{
  "hidden_size": 64,
  "num_key_value_heads": 2,
  "intermediate_size": 192,
  "vocab_size": 512,
  "norm": "rmsnorm",
  "norm_place": "pre",
  "bias": "none",
  "parallel_block": false,
  "learning_rate": 0.0112,
  "beta1": 0.95,
  "lr_head": 0.0099,
  "schedule": "cos",
  "final_lr_fraction": 0.1,
  "batch_tokens": [16384, 32768, 49152]
}
Each number is 500 + 25 x the weight over its row's rms, rounded and kept within 0 to 999. Layers, rows and columns count from 0. Numbers have three digits each. The size before them is the row's rms in percent of the matrix's.

# layer 5 attention query, 64x64, rms 0.483, rows 0-63, columns 0-63
092:477527502492519501517471506521499503500524473451495524461532499537486524440507488500512465503463530514523482539456525490483475551473462495505467464477509465515503491509543503454487494501518501
085:532502467486552487488506548516492481541499501487499464524510470484496501482486567513472499505505510480486575526528484517513499497523512488458531534503537521494476513529487481525496491538477469
089:425489495533476526524509487539477519467493489481467496480493482499494532493518471514511498498504501543486515539459566481508505512474517479508464482490483509510507459477546512474539520506467487
106:513512536521528487463487515481513467516526485511508515494535486534462547491489541488470531501481507472486512528450526505462508470471491443499470510469504508549512483527487489512514512511474552
081:488577518482494478490490512494453520503522506493514532492535503535491572493504464548530501499498474501521465509532497513443477490509484499506477513498501481490486546489544487484500504475466506
083:508512460474549478486483465481531489493495494516477493487468509513529483465516533550478500499484520504508535494509549513509459454507550488493499492500486474532476515552479479508562513482519490
102:479465476503522493530485539519509479538466499482492482530498496455468509506509567478515463516485500535541526518535529504485515505470500497513495470484516501509461482521509488486474478567492460
069:456553516504496470528524484532517515531496477492539514488516498506523519555495493495535486513510527513506473450500487475490482501489528502519514452536460492485489506462533495498522513432470516
079:508506512556484507518497529525501468514495495477524455436511538535523532513482469477535509468481505504499504445458558481477526509530507483487513468491493499505514520491499503514520478498486548
075:508519507514456486460453518490505491515505515505498472472543501536458549459489498511468559465497505549517480540471483504469447522517522476525504484540504489523517477502506513496499512495491505
166:529499503532536517500525557519517499489488491520489529483532463528484487494474473542498488492502496528470539512524509486533519505466480499427501547514515485540492504532563493514507495511477501
099:523488459498495502466487504516521464496480496495483479514474484476494533469516486503504502511568507463463499472535472468541457506541489482465463492496496499531483502473437519524510484502469471
068:524469516476478499468469497484477496515485518473498539574489454512481480483528490493491485534516509478555482497478501491470544498510495538456500532507514502484518480521439497472511498503508462
111:480525521510505498492511545479480565518498540530536514495513487536522486521472536531519478510450526458488498498481494498517535499496520490537536481500463489477525495523520538520532455524482513
102:453502499523498488513477499468516513524514496502503490543481486478491505475536531499467490554474472487526486512427506500501484491509486535534533492500508517517515511538451495497419511494485514
106:503479474507507482485482481471480544461493537496520509543438556487503486494485513495498507521500479508515481491498461457530513475515551512519477527468508461509491485563489494490457509525498496
076:497479490483491499496508484535458486503522528519508526474560506503452479460517508554500523489474532452491513502503549515483503525520487511509546484507538493503486486494526502468542472518547471
077:525531520499515531529522530492544474522491499482530487498472475516483516479537549493511480504504465495534469461513514493488503474486466485465516489511512545463441497537517490516497500480517562
088:464488500517507496511519511475493476484544470486516492505521541476496502485479483486534535530495451499486508506558491469517514508472502493417474531520531479490525501540528472535506523494477479
100:488502501518492518533466473537488437517503476500470496470520489527515506535519471534499507496564538518507485498430454493491511530501502526488498503515468464517480489458505499499461492482478508
110:480503498469517489488483483510497546512472559504479495513537514502478488438506488549509527489484474515557470515469503471476482516505495437508529518480549469499509507518496522511492503463476499
105:528484526460518511475473505492487470502484509486464517490506501455542483500508497535531521489487500525460517521502506543463457472549498482536529501488521489495487474525515417490488497476525502
116:503494463498495498522498485473498509505533533486508492457509483521511545524527470487500519513476488470456503490497535512479482498494539481507518488491577520461532452513470513530531524477447491
106:516517525453490526506526462508503501498503532504501506509462489477448497485493481451476534510504487517528503488456524458502539505517433482518492458467527468483504502517485466502533501525540492
099:526513480497490492537454465501511531461481476515495419471490512471510499505488515486533508511494463473495485492505548525486493504533519527512501490498505503451528461535511515482445498485469525
113:490509474460469467492499497523466500533537488544501489460519498479518540443507540489501507470525466495483516470501471497484496536482554477485476494456485533517518507490523516493514459489463486
096:491527472533494478493464510497509489461478462502551488477490518473498535523477532521498508494519550480490493499482495473493543523521464433521497514514521531475487512480497475469492463495440505
126:478522498481478538485505512550546506497471551475530508527471466496510514520438455547486526496532499502513505488439515487537508498527514507497526505510465491445487519503492494495507496487478502
104:442477476498511496484514475461478504501480501511497474445527517484519505506485470526490506487463495475455487534547483500487480517491545515505503513528480491491534455487504493462523460530504561
106:510506529507515458472495482463514464469509505493497507565542511520448485462512539527496543498511463452491485497505480480513541518503459492499515508544480468481467488520502481521478513501523489
108:494499485555513525512509497503524477502499490506473444486493483500516505505500524426488512432508500442522507497496511443494483528511476482494505518518531510492497477457464477480482527457506503
094:481514506498503536463483499515496473512477519526557490471544467464510470528520483509508548501538516487503507461498518486510496477519498497477475533519577499508480475446488505541521494510522493
082:524469508495553518505481462483482511501523468487484491504488502499534473456494474520518451504457504508480477492466514498523511477518522514509515494506498545575478502513482460501530463555514481
096:531463482490490507530499514489514550533470494490438505482506496471501503525510544510502479545489493475465527487514488507531445495479499555523527496497517529496476457471494472473468495503525466
072:498498514505459520536518517504481505509496458475534553514539466552488493504494481517466512506481521518512452508479491531478536525482441473514474522512475537464503523488506516492498469459522515
091:479535475477490501552465458501548511506539460512479540520491487526464505503516463517502456489478496540472460492498548469501527509472459506512506498474507506503469503467506456494503500520509479
088:484537490473503494516458492495436541530497429511482534528507479500483523496514533544487476491497512493481468543477489484496515489531534482499501515468496463500496502521513457485512485521516452
083:516514494500534497493515512506543507534494514557505487504490541478498523526499545446470497498512455446492538484538489517506479480488515521504521488497480513544538511542467489509499497553523477
097:539492454508523499519504520491446551487447512500496464491485489508509474457459498477506479539506490541489538482536493479526459498516466488498518484500523536443502485490484478480486510487509526
083:516522538486456560514449513519520503506480480501501473486518498497476500542487503451467519499511482512549492481477470500471552534515471509508495486527479522436496491533523512491496521522515511
079:463495460514476498495519489490490496518510473441498510523533489548472482484485490523467482520505513509485525440496523471531530483516500504485507569469504464495494507474471541548519493484523494
103:508518510498489516473511501470460521489494481532487488519454507504525503492497562468519507521501522517525504492538493533465490483543537458483510485445554498475522529528470485507453492502504467
176:569470451494540491525486519496527494510474505484535459494518532473484499504484528453523512486462514524541505512495490513524523490520503524496489466449473532473465524488508500494487476499527535
094:500517533526477488500477515502549490519528479462522553500527468508509506510529524517487445521479484458481474493544544509507502538493477477484467515503446495494546490509531506490507538487522502
093:527513498511529514491435527487503518459484472493511496495480501538507502518511484502498560489502589472486470480517502500481478487537504498539467522531477507515486517497523515463474496508457495
102:507516481513477510457510468498523481485461524472521486508498475480488531532528497460475481485466529573534465504515539527481503510530491528522464482536508536466486487507469472463494509496501508
093:501505530537470493491486499519504514497524518476505484427516506496505489472513519530496550512455491538516523470514506503496437536536523516484501522534478518540556515494513487505515482484539512
097:478527507515501495489521515519457497491530475489480499518471487482473519524497532532499499502481457513419538515504459553483489510490467494516485532493533478517476520465498496435497527515515507
088:502487491481508536543496519518499471479465517464490493492535481496500497502547479478506507494498533536470458486467500508537561512496457515522505545517515484524449499445512466526509499521508522
063:505512495482507452437477481459535513482497514510508526543511513499498531522449530526503484521477513493516502511506462495456459508516491538477472478516541477463512470483476534467493520482523480
110:531518505523518521557475522512543460518509479538483455500493538501500483492487535494551510530485510477481478526495489509532458486446535517469534489475501499541492534488498511518492473475502490
103:485516499515519545488514504498523563490458495481487440526486513488480487445509538499506515511506479508513498559531510514537475476527473493490483493505521524507488489522479469475466504554500537
096:503457472515515504489472504494492502550523491470500530475476454509478510495455530487460483517503487522509537523561494533508518500468523493468494481491472489455519505528536522499453491548501515
092:482551522513489520525517519524520518490471470461477537497476480544490498474458512541517498491497497493480523544450501482516514493536545496490432491480513510494477511473520510477483517527531524
125:472486532487530506508536468466459509479471501528511466516471483540523482485489504503504481501541483474504500531530490506522493507476461509506576499509488448526495494517541508538492499553486488
128:491512537540513500475473460497487474460506579507531472487434496507483501448492516481488469482487499478501481478456500498487474468501493468482478514507474455518525511511505495507539519500506514
100:458503501516479523513534477497510498488507499529511494495456482507524488521530458494516446506455490467549533559482491470489449503462482510510539527517492532516520472494504481482492508472469526
095:486504496583528520540531496483489489477520508540482511523466469480517502499516509483486505505515509443511448476457473461519490508511492464524508499512465478489512453491461510493503502492533480
100:542504506495503554545514492468511460462487447509507486473482495482491557510471504532491517539508453487514490490509519478501467470485517492527513484470517495543472505477514461486546514505517524
114:488490480493484512558512476510466479488500507487485526542476488469509544516526525463501484460481533487501477488472493486545479454533521546516482497519532500480467477489505455449489522510521510
104:487535487514493494505507479518490470470484553525509517511492470547516461504529476470503455545529513510510520511527555538482474544476525499526506501520508496514502538506493493522556501535471513
107:478474532560510489545515453517479488472514503512512505485559493537531454499526468500486452523510486488448501520507491503530480504473496533473498485511490524542494515511486497520507510539462505
095:472493478529487505520461485506520531488488484482520467482482522492538498525499455464503489465515535506516489484507541504483470532480490488501480520468553475583484529493512494528483474470475488
097:517519487500498546504522524529541507511483524544470465493545466487528503500446503511498477489478500500535492505509549507503475447512498495471509524458477542508472508484515557519497529507481524
# layer 5 attention key, 64x64, rms 0.437, rows 0-63, columns 0-63
096:493529516512495506513496508511561498482474488553510499542527532486508442515505474485527515491558516523515490472506505480488498468490434486524490473508480503461503512459539517513489490527496536
091:519498495523487535484516538544522470556496515512540510484520495522534554508471497456481498490482485505528466514483498496490487494442537502480493474480481460509466505477492555465492507500474481
104:495526543435488490517475495499526532475507458521518524528505496543492442524527512488477499497499496537508486512574494478524522494505487488505517534507491449457515530513529505501510504520509518
091:478522520504460497514523501521499487487498451490511479492530496475520483459505475486486500528500517544447489507471533509495487522522495468494500512530489491490527440486522506505409461500521526
083:505512528491516512484530526493514481462548506523441514501472508520519472472533481473530478542497520512505505506540456471544483472482487514502504495496524482461521520508571521494490507533477519
087:498452522497540523497462498459464539524500497546514486486486478477484525508488510474515520501481489502485511519532527523469431506497488516514499503456484483540476480513521545445505515526474508
090:508551473486489471491461536473494500498537548466480447550528510455513496473473520515482492486483480509519508479476449535496508503513456507492513512505469491481486484534543497500485487475472509
095:475478503465520507551494521478535489484521523520533507513500515488527485463499508460521500537523519543501473464463515510492542497486467466557487490479515499491521485492518454539516472551510499
098:468526513493512483466502495531478523482446505491511491509516510472494512514508472504511428459531480486475483511453470459563509508535486463518510516508496485485537484481502465521520483493504541
103:485527506503486515539505508510508525499502517453521514494496529481461559531455552499462440499503509512508527494504493492506544489444450542514497480510484504498484501498522501472515498527458486
098:504500513542520497512530483476504480488512462494485479514534468492484475525455509485496509478496498500513502448505477544512469493528497547478486517514513427490522513515450502527482530520561494
116:493479505510541521489496518506469499556471499520493488494497530460495537549466553488495470482490470508468493498522516549499524507524492519505476500539480508495501480460458481456541509509474461
093:517464489545476508448504514467511498493560498495501526492517516495483525556451493489458466514478534488505519485510468506516492538531518505488495494472500479476495508468483535470497523555478478
087:471543505512464510504531494524531482510460481578479498495481514513489523486520543442476497494498518507461499482505491466491493499506484471489524516478507524489455529497527448540529500489506473
093:505519513550532474490519519476482511497564495497474496470468471481485532529494514481516529505502556467528474494532519529506489512504510546471481478454502509535496504511507551505522516497449510
097:491485473506513495510519450462462504475533487460500483501508464478526520486494569501472466523482466507511536473529519514514502529514488497484512454536509462500531506499460480497466478458476500
102:489536527498547505539496501497580498526502485495450472496548486504492485468508496473518505499504468498510510475454477462491468502466482501503508498483505445490516535522538478507490534485531486
082:489472521494503486502512517516481488530448503486459490508492544498470492468547507507484482473528458485499487483478470512527485485544519458487491547500543515531472463469530473511536479475521473
111:514504499472480471467528521498460511476468493470528489511535534487521515528509490480525512548484488511535410503507473515492540473494524478526469494549532511489475511489514492514513472496498522
097:496498563495532496504508513534524505500485487458452478507511473519507509493507511448500505530529496514485499485491493534443495511465434535529488505513504511494552536467534492497497532524511493
112:490513482510490505498541492473467550537511504503497534500527516500506550450487501520466509508563437508482521499519479463509472487498512519511518497513471493541475553530521510475499483488506528
105:511526511482481519491510476492538512495486512508467511502530492493489499476503495472450486486483483505410492477510474506487491486427482512457501551499476473498497500499507449475540511521516473
102:522496531499504499539465499490536522522534510485517471481518501500501501524495495505512544460473552529464507474526516524474503522501490494494454478556478550475510516454512530548518533491500496
095:465534510518491486475489471456484474473490489549518460445448477500480455492523489519524476504512502454509526487480503454474512493487487513505507506514481519507540468504470526526532466484520478
110:506509502512558448505517473498516537493499487537496541504504459493512489501506529520506471485495436537509486466474533539489528512501474481465521509483544506475511533503448489519513494526483472
097:499541459493504489516453535508474514519519492502518518472486508507545521561488534487464449474522495488516477492509478487524558482505516490508500543468466540511486499541468517488517526511507490
106:485501490536500487528442505495502501495489484482522486508505502513540511471522507542522513507498474492502514478536515496487457507501513485504522465511482537485526487479534433454513500484410501
098:464509472542498507456534458509525504547523527508517510513484488536494540493501503468489474525489454529521455528545489491521543509492506480464486525526448473501508521507497501469504522518479486
101:526542478522482518477478496514488471559500521497540494513519501452516478493505501502502511471447529483536539508482546514516486488509536512510517532538500475536550501506476538516464511515526482
101:535508478488481500453473491478531490536545524473512458538476513467502508509506484530487500498525547472562520450469492482509498468474508504510455506493510542481488510515454487523500499511482486
093:514461525515483477496508525510449487489436544519469492491513483486513502508483476525507514483449524552569462477497500528511462470505481495483511495495513497510514476509473519484482462463497508
097:472529500545469509534524491517489510517515557467480512464513528532509505482526479518539496558504480526473506530526510547471487527489490489491506518490473496558536488503465496492524528498499470
100:472505487540491475455484501508518459507454540516506499483478542496495471504487489480548463516502514478498506499475562506503519504484526474533440512485476519502486488538471494501489538502548522
095:526467511507517507535471441504506462531506497498491505519480467498469458512499512482509519450504492491479516518501490542447500491501460484453527514528488500451535525495509480437500485497480517
082:523522514515463512477562552542524537518508537503503483503479522519516487505516514502524493534529489503502561510528497540482470453512482472509515505532532475503459480504523497519489525485462504
088:502464521501470545488485555538508489549492510479519525481524504498482464519485478456506532513470531488516505486479516494534513545453514504538463475506505456505474511499481483526531511485538497
083:480485462480466487526534478518514509474538529470524447475510497495512510473503499483535510516477539554476515466507551510469485514493479523523529474511504538519455493476489538503467509508527493
085:507483486468494501478496472464512500526527465495469454493529497441447476494489512496502504484436469547519470498521512478514482496559506533513542487529501500466477490493506510459503489502501485
097:519514448524514481558504516461512506482468502521491524458454482449527513502530503519482493499511525512465477513505479473546501506501517476503519528479488493499425480455478506525488501491509489
091:529525494534506496527524509505469494459481492484487527514499505536539522491489493538493469546507508528492469495516470463546509465485478490568495461501488462525518543461514497524510487504474470
096:511527489457530521505525495520508491514497501537533450467508490511553488501506435487524508495498517484501541486509471488453510518481499512461500538498468498517583490516509499520496512480530493
094:480520436507509515514494472475539489534480461489507489507556512492494480447493551520442522467524509508508484514475525510496481507516496540518474501498487496494501481507452524456477504507493463
108:516499513519472526515469536487556480509502506476485524437495513502513528495492517459499462542533522541533505490554509519484462504504464532494488484462516508492515453496484483509525538515485505
115:507474474548476513531532552471511479518504501495514505505541504531517498495520523504473532473484519506534535510479510461505498534480457522485512503471508459491463511459495493552536484526484459
096:479459507517539484490518488481498511505522491487498488522531530490490533481479496537489518544454512502455470494514499501525481517500467552520493504418497435518491513492498507540481522524497502
112:543484510507483491521507531509516478517502465496497497473503507551532492514501515448514499551497533516497524499524538491471475533542470478477508448514508511476479512543480519550497495510444517
102:549491531516491489450549466433517415465514516554482492485500532491511469495495505498495500479486513481493500486482493534519498522471498480523497497499471456488524522506488485506500486497512492
096:516504474497490488501498439488463528477519502502483520529473528469542524462484492531502507451455501502511471550512515476510527534461479477502479500517494534511495517502510482485460497535475444
087:501491533508516534516482529506503486546539481507478517519517530534513506509486465458461487542497528487513492493464483481503484489524499520524497554497513528539467412463498496505502489508482509
109:548459455519519485467488461486492473511508496546488469500521505444486476497500490548496528476472497490491499491469501520532514504530514533495500506458496505491494514494453482468500514567466490
098:513514472519471511483477472484515461549521488497521488515509482506493510508493461535476515526551503498520452513500525522470452542468522464467520482486532488504517483495485450493534534531467503
111:522513508496489537516503472488532477513555489515500502536488535510520463485495504488483475487508528469455477536509493519527523492526503517487502561468558522501493449533488484476469512525542510
111:523486529521482575512484519483483537471545501520529501482485505536496473529505525479475486467483514468476544465528551505514526460499526457500489521479518492496497514504487518524476524508470513
124:502475525518469509540501556507509484501503479516444489512518511538485485500472517448502516518487495492474497493509497505473473478473476474500463477463508505471480535471543536471472483507459556
104:473478497453548520508488530501473491499454485488530499479494478510507512459491492466504507510466508510499523499498487478496498466538541494504492534531516522517424461452500478496464502543512529
094:465536507515469443494519470502539485519492476516503520514487505498496480468528499495518495473501512495504505479489536472470484452434502503500487497486483531534534509498490502513537533553556536
106:499506510478524488483485520521524470496465477501536522544513471494541504537456514469487519468543492535515482531499487480529480513479496512516516455502519523472444553495497462464522530496512504
124:482526492532522494506517459483512513525486493527529495510448509491482527514501506525528548473522483500509502550511501471528476477515493505500510538527546486498542444509486474500446534454479507
108:529467540518465500518491522489493474532508506507543502470466515520471474489512487493535510524494509487508468478501523466496493479577500444509467515459499512504504487521484490490467450467472525
110:498514548485503503514518527506485495533520476488466518456494506498460550472526485488486521534455490461504455512513499476526484456483518485543465492453513493513510489484505476442484494519482527
101:510506515542514470505483520483469521510511497452513498497511535471459515543511463484506510496486513485525515509523541535522536504534551497538468470462508508516490514479518457504452508497510552
106:462509500480488527515491494459471492486507507482523506482478530505498523481493533490548482467520521513494490510497547479541505508502576491487496488489516549461499521479494524494483503492440562
107:476450507432521516501505550470487503469451474524491483502521499502518502503487524526521499528469524485508488501506521516502493505510453505509510441479472491523513527513526461501490466434496511
100:510507474469519473518472523514487462491486517486513501475492489514507489459522493542452471493474463495548442508468545474500488510520552477466479492469489481477511464493513546489484504471524490
# layer 5 attention value, 64x64, rms 0.41, rows 0-42, columns 0-63
091:540475494502499473501537516496495522509498525561468506473529490479452501473521517516510536523482509525498500462517481506458477483459450501500440494502527489550447493494510520503521493501515479
096:512478533522488490533493476463488554492519508532467493557494541494479486502518489484515533504515471508459520486508455519518492507487479517499552530509477458484486517499471502520483452546519471
103:494538504484484465484546522468476497525509525557496494493435459518521543502506469489503499490489492511494522516513505456476528481503492537495543478530484541535517520469515507486490471468475516
104:480530496497493493494484477565498462488500473526509494462450479503528472536518478519527499477477516538459499507477483512459503511489504478527519474508576484479502553519501479467500505483486506
106:514499525539464519479490508546517499482531509490503470477483525514549469468460512500546573534460518500509505483505518506456510509472521502517488469469514540493490464515500504508489535528503499
100:510484486501490475503463503516509486514508469490543531464474524526500508505514485557502472472483466515508552480486501524493505557504468494520456521524524551499496493469519533517475504475440492
105:530505522472469460475472515487505501521506460504546519531524478497482486518526525508564511515487480491457488536500516503511504489495460532473502451501465543512490518482521501499524531516536546
095:518475470506511508551485500474489528512491487491519447496497482546473485501534519547533461518509509481497459496476479532499530498487562492519464536467470478517501467522524459495497479485484491
110:498487482486518463524488504493472502517536524489544497475508485550499548462477509498514537527514539493514485496540526533520501505487510466489498466443508481477494510473516505485518569473467525
106:507502512491428476500505497483475497460490544492460525539517540483529516486511514500554513528447493484480487540506511484510479485475535483466464509500521522514513504547507540511524515518509489
108:477503470459535543518486524468463523483493487514482492504495459522485488501498474515490488557512555456484521475469495491545518477466501516524536520474508493496536503509493481499476437517493491
121:497515495547527513521519532529488499505519507523507501528516522495548504494512473491471444452493471578513495483511503471520505507515526522460496506476514465482520465499464486495451461498482516
106:515540488509549464525498468519481524517555520480469489495530477490495542478495482455511498481490505527531555525548525519501503484491487483532521539522495513528468488510532489460485485528493496
094:496513478491533495509467494487506561483442552498529463515494516493478511486500515458496471498486508504522477487463548502516541474499478493492468501507556541500507515520500536490522490543462489
119:498526490504535512478466459556508507452535514510489487516497504499443535478449485489513509519535505495490476475477504483499554544470475521502522527531505524495466515517512526514540526481493511
089:525527504516502500550509501532509479538460515485453479502482457514488483520510476503520563490514510526480488465526485485482504517511498489520527508479484463543526540535500505462563508471502506
090:464503537489528507505524480485539522495512489484476476487461473455474512474463472512487530490467530457528464469517490479512471478546480486503519531495472481484533446522505470488468501493521520
113:527488479547474525512478530485522466510515485508455536527515542512461519510467522511532514466530486472539482533495500486488504491501564489500481511491470531470505539491504523497514526540504463
116:480463522540540518484526454518492544505509478474473488550482550491505518535502486482515523553503486493489514476526539518492546506460474546495504501513485504500503496488547521519479481518474492
120:493483460473458540515523501475498523512529519507540474462501493507547501526551482493488474509470506465543477481496498491544501457502563496527448519500511487514473501514493491507523483508493467
107:527486537489504492526507515506487443482569486474494499509501467490528474506537523491517497456470525457515527459533504485460521547460502518492499504455510512467493532484522509531517504498496503
109:503468542521508501517496514522465497462502516511498462510498494491446506537474492546515482490493495498495557497491510519483508442498495477527536496473499436520506489479485556509501516555499522
103:487497486496470462540512499514509463479499487467550486457499487533513472518483473507510506486477539516529493503507541502523463484511522545460464515585475488531508515483510488507515520515501506
099:463537475454480508491500526494515522479482477471496461477573489483513547456497500479506507510516513521522466497492493539496466504554495500495515529505505504507529488519501435484522507513461487
092:498506489539455502523500528475552518525483492500493480471522474518549488447474505486487489519520505466463486502546534516452516488494520463510506476520523503473536477456494491488481533489461488
097:460484514543504524485526531519479555475464448498510491518469522518480487523489531476494501476464476502491519525503516430523489536501489499498535494500502521473482455486472508490525472498465475
103:470481462482522499557510485480536489486496485528453519499494427495533514483529497499495478482540543469526516468494514460510523469467512516515512511497539501508469536495491487501532510468490524
120:466509504480489573501511485502526484481500496479498488548514534510516475476488459503549470503475530497485514518519493518493495454497498510490476455499517455459525539554502514530482525521510476
109:493532501535489471498477519517521536507523515555512502493473518489559508499493485503527477474481458450526514488459490496500482514439496469508520483500479464489519525478471493519531524553480486
092:473515486489471524490493442506506540507535500490439498498518513541518463483519433490528476479520526519470502498494527536465526534474531479515506501522544489486516490510495495488543520483502515
101:504499487529513503457508491502510563519488485493532465505533476513507572534536488490486501488520505498518482485529499515509497499534492475459502494508515466456456484489480552533447523481511508
085:462508508501497481513481472518480482478497499490465474496509487535540486523484475532516514507505580517504537481462511508485459464517507507505493427505488546496552475490498479499479478501480513
096:463477508538497472498490473520492487532463494524523481510498497507506479488438534482543529507469494529578485500464499499472515503474480513472484501521501544494536476527511471536485501494503537
096:474504495523437509517471459493473553535479549526501511463507494482500487506523520522456478504511491498516504465505532489500508509486519438484451503517511499505462467523486494485473505470461480
094:509510479507469525539537515502551485472483456482512540523523471504523500521522547516491506500510512523521472492523542525475525511435514508509480493480493500542497466535492500500541551481507508
099:494481476483471481459489478517465515485478428473494502508495513512469561528486482483517496540467506477490492482482451518515493531486475516491547505468497493455476513489526525500504456466496510
097:523486539543496500518478506542529506499549508511548510495496510496483473526479503484530485497458514524499529477478506449500498470480477500510543551477511501514500466486488567512467512498454504
088:501518485476523500510492478495508521462545491519482477495522497487533523453479488471530461505509545504494527486488526482526499514487500476505468518482516498423478474485522484498536466517465435
094:504471499483466528484507483477489474496451502505515491530529517477537461515502492534501532471492512498498492441499495512460472443489468510499505493455479494528544474524505488516495477542542462
086:490501527499508468511470500502519503509528490476472460496495512506514484539451512493549537518479503486497518526498534496442470554480529502523514481509498497468519477486525522484478474568546507
086:497505497485470436497552492447541499536506489467525469461556519498482483484485507469513533472488505525507450477513469488493480498501492469488469501534516499498482499542501490453515516499495515
099:480517527506510501474481487524491539510501526512510465485494520465495556465468507521511518477487464468479542490470514488488510441480537499503482454504555485485458485533507528492505497531514536
092:473455493464509510512497516484481495493568477539491526490515533499528489492539454515521542516489458525500501503512507507508481522533530488495463480505521490443525519525503482511548506456475490
# layer 5 attention output (transposed), 64x64, rms 0.38, rows 0-42, columns 0-63
095:476526539482512452450498476473508458479516504491503479479489533545522477492520498498502544514506542554457490490531540531480538510513507510486533534534491515484501496493536525494520490532489489
098:475573472502499454558481453477518452499517478463483486546496461490493489485542479501491520515513491502490539506490517520520496480472520489485509484490452530481493506491469489489486485461497501
108:499512527476479490459480531502499508554530485475452487483538511450520523530455487503539491509524497509500552494512534474530503500472517497500489472498490512499493510490477492552537522534510448
096:556532483483502529493511536516543545524525494517490488468542527459515476518505547460530510541497519539520513499503506510489503479479481501489471531524541487482505489521502524473453478531504495
101:500489450491533499503495486518486517538513503468511529476508529508468530520493515488501508486511505518468453538537501549486532436531480464509475501522537513451507503488503527514540501527509539
102:585451526482517500458530491500490511478482526485491515533512537481486445508464545485477530527497503508490483512511537509542489487508474495480505508485504497522484494535513493478523457492535503
108:458540470481536544485531487535506515509493519490494483485504492502500505548445504467488522479491531463528510446514509489492512530525525527497551486474484530459487491488530458508516496501524525
095:532500476474506531473503499500515487498464510509469493538487511504488500452517455423503476509494514512487470517488474486474476512459519484482498531496476483513515433503519503555522503486549503
109:480493510497491493494508507465503520485509453522495495501489505450488534481464510516505481493487462475497423451501474528503514513541529478541549494494487481453526513538535522523522511500522514
108:472530490418509486491494459522478502464501521502476486491483463502523535518498509526469518503536494477489521508462458509469524472535497475520538495534542532506496504455495475486507474489500476
104:482468491476491486523482522515500467500480478497475492516484504493480518489547480471476493493553480500527516502513527491496480517448554523482493472520487455517568490566473496531480502515512520
113:536533498550481511472504459483520471495474525495513521487548517486531502513575495519472490519485513465502495511491481458538525512501501499497484515506465491514511509490440551493514539515505478
102:538516513506479472497498513464486499493495530488485490483521471522471498478488452532539459528482507447473558540518495488537522524507496521539503492542493471460546511505538493494503477511500481
095:520453504478491481435525482522530508461501498535509504497488440532493493490486442469506476493497512504546501539511467508521493481509536465521516498485534485498492515507484522471490487545496460
111:515536532492499516518567468526513524514527488518494497451502481520483500485485501477471499528459474510528496525505509556492480490490516484492506442518465475485483496528508490525501480515428479
091:447502515493472499492507500445521513499468489523491463477526490472538476480502516471503423532481474526518538499491504507492505447495482511493494528525505537480500497518528482521450509542514508
097:489473487511471471549465520484520510506491476468481513486538497508537535509518468527500460465448483526466498524516508519459491507515559522475466509462505510500548473530499510472521500501499504
117:500539492508531511472499465465451502480511476512511494485431441489480535512476487503505476495455507478464509492490522492461472451458445517516503486503514496524488493499478482488530497505499526
111:527519486483491533523508454544507479473465494468497485493479524502526494515485502480558476460526467462499474478546513513549504468497519473475481450514468521492490514476510476509512489539486480
105:515456493526458492507472488534520504503494500521468512462496496506505483486481517512479510478559496519496510528515490443469471517494514495500511603499530484515501467499489498518537508468520493
105:502492480553494500484485535531459508548526530529478492496491481514538510476491530483503465553501473462484498487534519483524509474556500481477519473546492530532513479503512500499510505465497545
111:552480468476432493503515471471507476519522525494532491526450531486509529473537502511529494529496520501508488497500521475462528505477519520505531460491510558484501502521534481520486533515471504
104:489484507473477492525471512526529493487523528496501506453498480527485519549481586507488502533484504480499537477495512451502486533488494467550485517461471506460454493523511498511510511502507514
093:476482490505534526515487562495529516478465476519502509508497496506496506487504515527436486482470525490499546551520499516523522513493528463537520529474539463520537456490506479500473523527482493
091:473483494489486500486497551471508492529466484450509535507454490451507515496496514499508470482528513520522490493515495509492487446498509483565478502495528486516489504499507578485562500495492499
094:497497490470481534458515480533519472479530488465523568492523533509479524498494485461499514490504474479496500531476532527535461460501503517492508484510502510520516479456461476487469545455506506
104:492489530559473496466485550522470481499476477497520467482505449491496474504539503486474452542516488514480498468523490477480459536491549510512504533523502527480521524518479495515509484476466491
115:510499488520493510520483507507533519493495507494463452507427493460466555525542521483480511459535470511529493508511482491483480513521490476479476490538526511473465481495500460453499509511477475
105:524523462485446482482490498509479469540526471559520497468469495443503446512489508508482503477471501517502512516477515472503537475508517503487484464487532497477498476473504533470527506460530516
091:535535521481512499517480528490533485511465504496456490489467489488503506510483545470471452504535519516509507538527443543530486488473458541511505501514510501461467487527480525493507514484454496
100:488495536518461503495525485511521543455509545498509504533460480472509494468451503537500516482493507506464444490554505509502488518473515535484489518493475505476513540463517533491478537484520483
094:500465479470524465510473506495518512504514478483534505478524517470491543540519541479468467487520510510497474503535476473509552547457486469498496464521503558472533525532501494500483503505529505
098:507514495513516472495484531495511486514486529483454477540494522499486489457534487482525498550568498546519515500448496504466517521507541522517500521489528488442515469515500521521513483507542498
101:487528505520509503508511467484513513533496506522447501511454505476523553491557497493518467502512551492532533489520508508467498525517510541490462459490476507541489506525537481475517534478467511
100:550502477483479515547480473491501530462509499518499437521498478468495483551484494461539463535508514482489512516496493502529464469497520529500514486489475509467549499506493485449516492487533481
104:528524499456455495467516509480509513522511542497535496484525451496514486483455504528467477476521492483536505491522484475471473493477480506515535502498514496449468475544513485507525507548488551
101:529486573488518470524528543480519495513465486515492509477531458513522504492482535514522528558500508519479485490518499464512513533523500497494505427494526522513508538487512482472506518514528509
089:491439499532493501427534472465541469507535512487536510496516532501519469509492489536516544502499518510500487476482470521522499478492487503498518461510503525509532489558515485504503490485463534
101:540544479496490501499505492529501515505546498485490499501497503511505506440501518513515507548468444475479489519449511507490475532536531527509518501528494538489531494531456527483506494450461480
099:515484520528487502485507471526492522489496477490531541541513535502514474491447490454488509521507522553471541478536529525488479540501510523502514528496485498479441473524477513554514486503508511
095:460516468512501500486501473541441501538529490493506484528477508506501532484468524507487475490586492504523466502488537480512511483467519526465497445525516515505518519472472514499497470501500517
096:456496445527556505516506528472501484519489474490474487512486496543548479460476535503519491510474517528496498468474478533464467498479470499493511512522499549518460486510488550488501518480479503
095:492476511504503514459488537504503497514501541481544495545483479492476495518492479527531466492518470527534522501505532505518537508455523489520513510516477519532529546494500509500428508522477442